Weights of a small transformer language model.
Size: 15 layers, MLP 384 ReLU, vocabulary 3262.
Training: a variant of SOAP for these matrices, 129M tokens, 3608 steps.
Each number is 128 + 32 x the weight over its row's rms, rounded and kept within 0 to 255. Layers, rows and columns count from 0. The size above them is the row's rms in percent of the matrix's.

# layer 6 attention query, 128x96, rms 0.193, rows 29-31,61-63,93-95,125-127, columns 0-95
size [ 94 114  87  99  87  84  92  94  80 125 145 109]
[[ 74 132 163 152 170  94 111 157  69 127 170  75  85 107 102 132 103  85  73 179 107 103 124 170 146 123 117 173  88 116 135 170 143 133 155 203 123  98 135 137 129 188 136  82 106 140 124 103 123  83 190 147 158 101 104 170 121  82 124 103  59  88  87  85 157  91 138 159 176  92  77 150 174 120 142 120 140  97 161 139 128 119 174 156 144 147 163 134 115 132 101 120  90  87 135 117]
 [131 163 132 135 140 164 144  80 154  89 112 157 185 167 133  92 149 134 154  97 157 125 133 140 108  93 109  61  66 151 107 130 147 121 101  96 158 156  73  83 136 137 104 142 120 114 137 153 179 145 103 156 139 146 223 162 150 194 144 119 159 158 169 101 170  93 143  83 117 194 134 124  74 128 140 124  83 155 137 101 102 123 101 192 110 170  85  62 161 140 104 119 121 156 118 162]
 [196 182 115  69  77 111 113  60 140  51 117 135 115  81 116 156 102 142 104 151 129 159 163 132 174 157 110  90 117 135 141 152 127  90 109 166 105 162 154  77 153 150 146 141 111 115 142 139 178 123  80 134 118  81 174 128  83 201 161 132 130 155 157  80 125 135 101 102 115 178 160 191 123 108 153 129  74 174 109 111 111  94 111 112 129 160 147 121 143 145 169 133 121 128  53 152]
 [152 148 161  73 106 143  87 163 104 109 123 126  99 108 127 110  96 132 118 113 158 153  92 184 141 189 108 127 148 180  99  97 188 128 161 153 118  62 105 160  91  96 215 113 138 103 131  94 158  96 139 170 133  94 162  84 121 106 102 141  99  99 168 126 114 158 131 162 166  63 128  89 176 125 113  85  33 112 115 148 142 102 131 149 128 148 188 135 116 142 181 142 117  92 142 108]
 [119 115 148 179 135 100 106 102 160 115 108  98 160 126 168  67 180 179 114  88 133 161 173 120 154 113 104 115 106 113 130 166 107 145 117 115 185 192 146 141 190 157 126 135 164  75 111 139 122 137 116  60 133 156 160 146  99 152 130  98 160 159 138 130  90 125 196  78  72 160 203 136  68 100 127 161 164 137 118  57 126 151 125 150 107 100 139 161 137 125 109 130  84  72 139 166]
 [136 108 146 136 167  61 101  73  44 110 117  98 111 143 102 164  79  79 160 111 134 130  93 149 118  88 161 190  99 115 126 131 119 109 100 170 174 152 124 115 158  93 124 170  95 141 136 116 176 148 120 182 173 183  80 132 134 120 162 110 180 166 121  70 141  68 135 117 126 196 151 123 117 133 122 101 119 168  81 135 171  81 106 175 132 181 126 119 145 105  93 146 139  96 122 152]
 [114 159 153 113 171 146 196 132  92  97 162 104 122 129 134 144 131  97 123 172 138  57 121 146 105 125  69 160 113 110  79 143 141  83 166 142  90  61  93 112 114 112 170 153 140 159 125 119 153 125 144 191  83 124 167 152 134 135 131 129 113  76 103 121 161  93  64 172 178  95 163 114 161  96 147 150 133  89 135 141 176  90 166 157  68 194 128 137  88 106 151  72  97  93 112 135]
 [114  92 119 110 129 111 160  62 129 134 110 109  85 145  89  65 168 117 171  77 122  90 122 148 104 119 173 103 149 105 117 146 132  78  91 137 113 155 143 183 146  79 127 115 121 148 158 182 101 128 137 127 169  98 125 174 110 145 108 105 221 179 192  76 132 154 158 123  79 157 122 130  72 125  98 125 135 138 139  88 157 105  64 134 172 129 121 122 156 157  92 145 129 209 133 157]
 [105 119 129 132 164  57 108  80 117 111  96 107 200  83  86 136 146  88 156 103 109 125 111 188 151  99 152 102 126 168 102 121 150 116 113 150  98 153 118 120  83  72 108 143 160 172 161 150  73 115 157 148 151  82  50 120 106 101 103 195 142 153 173 113 137 122 176 114 115 196 135  97 116 146 137 121 102 169 142 118  90  67  78 101 151  83 118 119 165 123 133 185 124 154 153 107]
 [144 113 173  77 148 109 128 133  95 148 135  94 118 145  99 115 190 142 108 153 122 121  90  78 165 199  57 128 109 164  97  96 138 134 140 124 102 143 164 132  95 161 139 149 104 103 197  90 176 128 137 122 146 160 155  81 123  79 163 145  83  98 155  63 177  99 115 152 118 141 131 138 187 135 154 137  88  67 142 127 137 119 145 146 177 190 169 109  73  75 102  83 105 148 123 146]
 [106 141 123 198 138  83 175  86 172  75 108 139 149 106 143 109 107 167 111 139 149 142 168 109 136  78 149 127  74 136 103 123 158 144 114  65 215 175  82  82 118 111 132 128 138 149 120 147 105 141 124 166 132 131 151 195 113 164 159 113 157 162 111 147 122  59 128  71 149 160 146  98  72 126 144 220  84 178 139  98 129 136 145 118 112 108 108  99 184  98 124 124 136 113 141 127]
 [ 72  94 111 149  88 122 164  75 102 159 119 142 190  99 113 116 115 134 123  95  95 129 122 133 180 101 185 129 103 200 103 157 128 136 100 141 163 176 148  83 172 162 107 133 173 161 145 171  94 128  84 105 100 230 141 166  84 149 104 130 155 189 160 100  86 114 133  61 161 155 165 112  92  74 138 166 105 134 112  90  91 141 142 123 115 121 131 123 164 108 139 124 137 119 153 142]]
# layer 6 attention key, 32x96, rms 0.142, rows 29-30, columns 0-95
size [ 93 101]
[[159 115 113 127 168 159 125 112 171 116 189  92 115 111  87 156 127 124 119 112 105 152 117 114 161 132 129 111 113 161 133 117 214 110  77 190 108 101 161 160 145 154 130  97 164 111 111 132  96  62  88 118 147  83 137 149 141  92 136 139 127 173 124 143 163 189 130  59 150 157 155 100  53 121 162  65 115 159  94 100  99 115 118  89 154 104 185 138 158 134 167 211  98 146 133 132]
 [136 117  75 140 114  72 109 125 116 145  98 209 122 109 177 142 117 151 104 127  55  84 167  77 137 146 150 114 195 142 147 116  80 150 173  74 137  66 122 103 153 124 111 109 122 153 138  94 157 160 166 164 140 106 113 111 113 106 149 125 194 158 135 143  90 146 142 132 121  78  98  75 143 131  78 166 120  90 106 133 149 195 161  90 145  81  73  97 139  88  88 120 168 137 139 138]]